Weights of a small GPT-style language model, trained from scratch on English Wikipedia.
Training: 87M tokens, 2644 steps.
Each number is 128 + 32 x the weight over its row's rms, rounded and kept within 0 to 255. Layers, rows and columns count from 0. Numbers have three digits each. The size before them is the row's rms in percent of the matrix's.

# k: layer 10 attention key, 192x128, rms 0.0836, rows 185-191, columns 0-127
# q: layer 10 attention query, 192x128, rms 0.0842, rows 186-191, columns 0-127
# v: layer 10 attention value, 192x128, rms 0.0794, rows 128-145, columns 0-127
# o: layer 10 attention output (transposed), 192x128, rms 0.101, rows 128-145, columns 0-127
k185 088:091123089094102145121105171085113163181114160094122163153064136126255176103146163096098176147090215132133100101114151115127103129147085121128102092138138166111126103137131123128165141082138033070093097101106094207148137104147089157149092114149113109178142093144151133078121155147166117109109126114163129111111166109163131149127126086132125117143168139145084095158150147125172084107101
q186 098:150106149108082125107105153066101158183139080076164153117142104118103115137123138182133111095114123147126104106126200112162088175180152145132209154143120098085139096095157090083104090190106129167119159130177125133149137136152123110156088225120134148083139186137136191159101110124077106114113098220111185118132080184124120142091166115151092130130103147117142093158093120146148109091120
k186 094:181116155154104154184082134108137120152134104149167122170122153125150092153147115135110113125135128165157122142120131113109134159208111141133158162110068137172136146097188085079100132146084154120045169122128088115116138119158103097119109155143071199069109142147099135177153105074066081148128117159071141158132102169132203135121174141158187111101134113095108114111076205093123192127143
q187 095:173154108125128099055078123135134122107099140183157094149085119188117122170164062085110108097129114127119092147097113110154104111113120147124158151125101149141141094125121153114142083092106126101194147073161145103086188147195054186115180151138113089106146127135110125197103179180092133159118114120117145096109089182115136179202108178153094131149147138119090130175114104129153176173175
k187 094:120183156134152116084081125171155125119143163155151100166126151134043089119127082106131106086141055087155125144152088139115128107106139140160180135111055149152140147153135161143135189135155158208160144107127182068105148130134132168118074123145140125115095132117088132147139173087088108193084115123093094165125128177095105109201164221132146107138145148118124143111086132158116181127181
q188 094:132187075119186085137138066150074159145117123107160104133148134146197118138139102127101089090105104108125172111172095086120131115055138124120143092154074105104099168105086104095107120096072162117150055095056115061157140131186102081075165102163148134110115120133126128136061102198119166158107110136140131090170123160088152146163117131130166091140157162102149130191164106116140140138105
k188 102:091194144163175117083167090153150097163161122130111112110141125122081125162115103113147109127147096116131174100172131089175114112102151170160137136109094101135107074106061097100122169119148147183206121077088141099117091156136153128120140129145194137141059160105122117168140139163039109177079147170111098146110101195082151140097128164169122133109167213149172110175147136123118133118153
q189 101:109199148073113108156067136075131083074100142139108117112145142143135163166145136065140158095128161113139133128063110122138172122079115109142103176150067084198140130173102163172153129081083169140087106099131145167107099125079171153130085100153180120149059114130115154060152144113103154167131132065150076134072184150137118119147118168108139171167155151120167108121126082149094139150132
k189 098:122113107096134141124077126091086121104093106150147193137140121161212196093192097130068130128079190058130111104150106137114190111064139109093116121124141135095169133141125219118143120118153137104134074138178107176174102156131139165139118144162136104145088085130127150109105152174164186123114097062138109121092211073125136115096099141112106125118121100151148148140134101175133125146077
q190 110:087146125125143142104067066135110127138125193184113177151126113122163123098108130121081085128183082021187132108154080128146156067118140106130170104190136131132166136080191148158106113043101161117164113180140151122084128143109146161122120101086109164128124090114130125116160096136082139106140089137159167118205122100113109126140149127122187120107139136143064131144169147093071147108137
k190 103:035213127105166129081065122085129127183130198139078138140120113138176189098157174092105094123132067050138137078141172120147125108142089171101176085176168173104156152114118171147146143071115137088161099099082141166199124152160118153140117126117132140160173090124142130150102098148125131138126150117183143104128150126087122171128094128134127121126122133099106083085146096091134102131161
q191 123:128170133103201143102102129139134085156130154165137129093162157143140133085131136170110116062092091029148122146135089108121170119114133104115148178182087202118101126134101139139091107030121158135134066105100162075132133087100083150090161111138116111124136130178162111127154131173098162119101114137137130122193166099070085109122088105139188115091107183079122149091155128104182116139117
k191 116:112163090140167120118102079164132084156196160135094142130130080149090174100184130076135106097165117091126153142154127129134135085134129169089154181124112182083085153112112159133082102070121145120208063113104147094110120145193092180122107174103148147132154129150138116105101104145101179111104146145159089133142134129063084116053109155129112155092145190077133086108140126106160084157184
v128 088:181137125163174120147122173126052088136119120099139134201115152128094085130136163144095145101115127130127120121066058119155130085128128166054172100177127127109191162129140119144119170142157101049049118104121179081157142148108157084160111157127181143083127131122126149144191147138145137102167111089188119078120149143117138132112127132078124086143178171136095106157115091125126090211126
o128 094:126131130101156128126176122141124149122160178156102114114099035129100183080086066099149163135197145117073073137161140135108167126121105146210115115122151204153090145094091048159184166151109126141168159119136134134173083094120060117071174133127111095078086126112132137154091116159092137127096156173080132157147101140133155112145108155139084150134133119148101171110150065140134106113133
v129 107:110124094135116109146072133169110106122100216142089133107089122077102101125141069084089121190150104153140119069069100109070151116133165191128084131123106151071220158124203182128156171130121133161092130133088119073158105136125115108126143187168159139139091098120111171113160099189156105131090145106166157087171147111122109113118155125155099135158134128125126139118093143127114088198100
o129 107:131115115100135142163204151106112181132178106162156148129120107131125192049093108129135171109167103101105134206125099122153120154115087107090172126106106118160099056072060087125158117128114104098163127137102136146119118150168135103044118112079125088059156174149181090139072093146144187126115101175101148181115134144087109112130116141114116173098161156152151109109177118096134099097159
v130 101:135114167108108100135088165062118124122123111101146074109121145115122082173147176104136113115144119148178120130092107075167120178159109117093092093194138134179188134103116136120124148122095089126127132045128192117115112103101140117152136110125124162120088126103217114170136103157136150151149138095161103113098137163104068092151014136086168117152177165094148089167167091186113104108116
o130 106:125195135127192125133171110174110144099145173137095148127139167115113163108070106127183157147106130137036114122149141180101159097098122097167154120119149175178083155140110107165144112152159136149110110164103136095112104109166111137119152149120111074193088127154051148107166174135087111149072150155127160131152080133114196101160182179177085071122112120145067169116097086121127129163114
v131 100:184152159097084144113109125093128074111118158137148118074134201174117162173134161082115137132115130173096103135135164121110119133132093098087122148173152149189062143114112146144141111139103102154131124128188160126135099064063079076122145161178104128103101101133179063124107089085069145131152122144136119057149131135086055115158074092109126104158183130162085118153172154171097148100118
o131 095:149137070126186104111135122167099129150125129079133122164106113084107093094114101090175149097074135083123153095150140139133104142106170147137129126095131128146145173131102088163171113206164166131107137129096112094105126160196147151160120096080095129136126133161078172160179206117099103154069160126136149199102102144146177148126157164124155076110071129118154211126054078119144091114096
v132 105:111144070127160137141077149110178144107109125128127100137102115060132113088156097103156208129086140095123169111156147135100133102131164162113106120122133100134165144149126130178141132089096177161113174161147101086214113144088181117158119146108127121130167064098116233122155171111105147120071118103163159099122149130153112130132169117169058132097122132101143179066132129071105107068186
o132 109:103100094123120132170184109120122088150160074130153163140171155169098170126153135105154077125136145182131093166117124090162116124154118136125154141178123163086085071119126176088111121094129074133114093055131164117111118108179118182097086111127109169061066164195156070125095095151141129135119130194067081138138155150092114136103105170097197172094174139145132102112135122167177140103120
v133 093:153171120132116082168094148135162158095133114126109077042148104139122166158130169215159104139182122117136092109096097134192088162148160105159155071079144097148171130107159080105135090111148129138126101107095175121087129105128147115128136053108119121113158146164120170114184055169164071170065156145139087151151108078123134148151144124078157088151135115116143083133070092114149128171113
o133 092:083134161174126167140107179141120139111193168141149117131116156111113144086107104117140119160115116125106177159160170129096130148037141129143085141157146206177159094158108143122083130066144170139091182130133111116196053144107159143142152144150159101160130127125103082151106165139129195116197161094110152089176085180126149130121170124132080142163111138067138098160166136079087156166151
v134 092:146150102127156143064056127129125112077145138130126140115173130078124168155094078151154147178137092176116182088124185197128136153129117104159149121082152123124065137122128126051099064145110132179168115202100111120103085107097133146155116097146142154125210154143075088071130106122133122111105162125068144107123114132134165122091132110122062159140106138127101119068092103092162189098152
o134 095:097108140151067137130161183126127156130088081134190099087080133171089102063133117127106129106066136069180088156124132037160085096102162127130123141158142114102180130124087161079098135134075132081126162050171106146148142173127159086138145134109149184059107127122160112179096146106140118142158126128129182141146119110126100134145137102095189144084162108127185103142143180118101152164127
v135 097:129125162082110123092132175138031119103121159116151140091124155133147033177115133118148128112161115086121115133076094134172161211187136094174100083129124131157208121133140161115097168075164155094103093131107180040108161144124100155122126132125111163089100092149176152145128125152182158096096145117135112127133111183156142124098081085110144165148114105107119105169122114158171094164103
o135 099:119200136172146154169197111154141136135125093184131092158097096122092149082043111164119119163141120201127104163181128133119122082117120142119134143140121136134100154073086051126172118171147127167112093175092126143142095119162157091091114158211129073126145198097109091152158125150094130148161172146133166109122106131117121118189153117172107116159173157138115170129122092092090183155151
v136 111:161123155137147107108095113070184136155096096126142123195119168123170137155149106069096162208159090159140130159061084148154139077141135206075121148214170160130065133092109156143109095132114108122151105112163128140119090127173172129140112122130094120168138147046138111128096114115162143145120146187192144136100117125099161080149098122073155068087112175152119110141164127115128120129094
o136 107:150159083076143098121159173142091163126120152112127123131135128171111130115145099202124094086071158127059129113218141086088127183134082082180141089064152119151091162159137154164176197174119127108111128105160103128141175104086094125169186143131136144116120116156094162096091137160153133120069087103083081149159188109149160155120161114150135144121134108123114092131118134199179132159116
v137 096:112143156192215155170110106046111141146133065146130102145106106034121145096148114082139150112114136135178170194124075081079110090115149146146100095102101181122178158118121131111104109127155141087136169114158121113094100163096155154131143152131136169125134083114087172200086179117140183112135126105112114129040127129117165150091135136123130107158106086085179103099153128107136123099139
o137 091:128064120075057098113130176146117110101115143112114184101190160177147148141111161119136140147156181110129055109154176141123190099172115147098119099174085141100066163172114108158142126100111073100117137086089133166144110083133099147160142121097109090174105145083124114084138135111126108155122124171117099128162184097127072065149123147141074146076192150197091135127101082146162117111122
v138 087:111131131122056149174151085104123156119073117201146127118089137130118143139122181089139134074114178139143072162176171112143155159090140151128075154087108089172136104110092149139162108180081122152119125106109119182087145121118151085107098127112129148141093132142177191171116077183078142148090083150091106129086121153108091118103088154124204165142183131062136098164184131154095121096161
o138 097:101145168160205081041108106121141086150146118044099179110155132099154056173127172164156134142159117100131183087084098150136158118124090090129122113140107099153142127125177140150122111101177123147134090176111116071095117133191117127154069156190120083183124108105102109115177165078120060137147149116129141115146089097132145112129153176159120068136064123166112145128098117112123134133149
v139 080:123099218084053122184205103092134113133094106131120116146093175171124118123133142107166092043148147134106150117164108093210156144154127129081094149105116112172142120152138112143101129104086126122126148073138116162097126144132087133138124137070122093110142161137149158116145122102099158106144114121105128108204132080141043131152099120124172179133190113198153140120183121197125138113148
o139 094:149166096146217093089059073156131118168132149122094164174175128125131102182119131124106117163085129145144180110103128177086133113107104100143117153189130110123106137117170185135166112111194147154073094164108125080103125132124119137135080138207115133233128116122150129123162129117072086178104139117133124150097077166105120148128159160100142077132086104125094177145084128126101111086089
v140 085:095125110146116129103114140163134093082136118123116129135077150129126094102211141141080146077093140142164140120203108104094131119112094163129123168185179149122099082158168122131154193171106144154094151188146068171077050153131151164107154166143114129098121193102112124113174154088096111130152099112102157107160162169062094069135142113154075154146127150117083174093083119087117081130141
o140 081:191096134052133174122166059138175167152136089146134159133169119087100159142108133159123134164131103132083120096069096116129136085171115154134160109107113094119146103139109129167139096121137104061165097100122172095171188110112131113152073083152129149077112115172137117171096098102157120105148123126086127171121093111191101161140088121092184166098112056127172211124135114176067138117118
v141 096:184090106131119073136103091142190139108167070132154103126061121111145130102178175118136110069136159079137084154161108137114121159116177087109087123110156113134131100175147105138142153152065127109105134132184090167073120138151119169084131131120066107123153144123132174092170150091100079128098096130148118192176123098071111134137167083210184093171148134094100096157125144075132085147143
o141 096:139162151133161177130141096123176137151104087094092168190211190108137122162128116152124118203101108186116200131153154126126175115121110163155143151150125139116128107177157181137130112092180111117119114162072140089161101125107102169173109123164188094049113138135116113169093152098160131124159158117095117089123135143164116143086082146077130182108105072137112177142094141167096121059139
v142 092:143138133112141135126132091073183169150120155102172091063166090135109140151126178129128129194146177124082112138115206166149094140146135124124118137065063135088146122122116110181083106086135175083183094136138133197120169118125139103109152101118123131108202135146117095109112083154140124138094154136128095108107097099076134123142106107104185084142178088109215161139168118150145097083200
o142 098:151141160161087139131116220162052118099112086100160120166093154133108129151140072119126095099143150146094120158190109115154179167093159119112113136164128125152120147144133177075128147131144082183111156146161097137113091156119141124173180138064126159090154140149096138114174196105151104137147159164133149119164147180097158086055182114131122145126110097103126052086113132071131168138061
v143 109:155162168153161135142106116112122080118148182095103142156111146133111089115133099069180154140149105216108168104123080176140160119136141131100094088169152172074061170097137135095145047139123108121147098171174144129113112158113111162147119132151133076163133145110101130109088138118135139109131106106094176148101121156144144072059148116108064161124131137191047189143118144124120172194080
o143 105:159140093098168088100131155126130185168049082185166150125109112182153131111137108186081089081101120086187099129159167060135104150149118122192116181132120110138111136154127112139184145185104125096134155084114122140166126105144149099117138142186161205051133152111132134173121106157111139112082127141148117130131105096090083191172127116146174143060150127101183108113140151163135118112149
v144 094:098107151149074103136111101230160117153127121120172137181092143133095136129106120150114140078117137135096122100108130123162164069115139150138192160159122144149116127148078112119158130124101125160078181167114096123093091111043167146103139158062167085165138163100144199116163133090101132155112104154126101153102154055112111116076148095167108138084118107195084151169106201104102145138152
o144 095:153145104128215166066129079055177112114117101102094108189156111143146117164160156140121127170101118110158172134141093114086089119141124115153106137115168108134118109091198167151136146074183119091155154095140177124190118172165108158141057119218125146115092122150148115144085115118092106149137150153122135126155066183127086147153133156063157140167180138117169092119121090114120127082125
v145 079:096122114114037105164176140186064136118109132123075139152137057181130130124117148166096119111112110121144109117086126071149088176107180123142137151148026109169092129172076174157163129127113106104101116015085157072184157107152126071130110119100163119138148139162157157127142090103097118142140145130150124114143105134162156173118095134119171123123157157187126139155153167141111117143135
o145 083:121124132167184093110074071091154077124176164141102134125128160124109094203130155070136157139130159130118186079088100178119123125128091119151115147075172100141142123078157068102099151112142129174112131195132109120092129131142131108090138137117124116255130079085122118096159133145142137136152101117121115132076131120134142128154118178160076076182064159120130116119098105161161107108160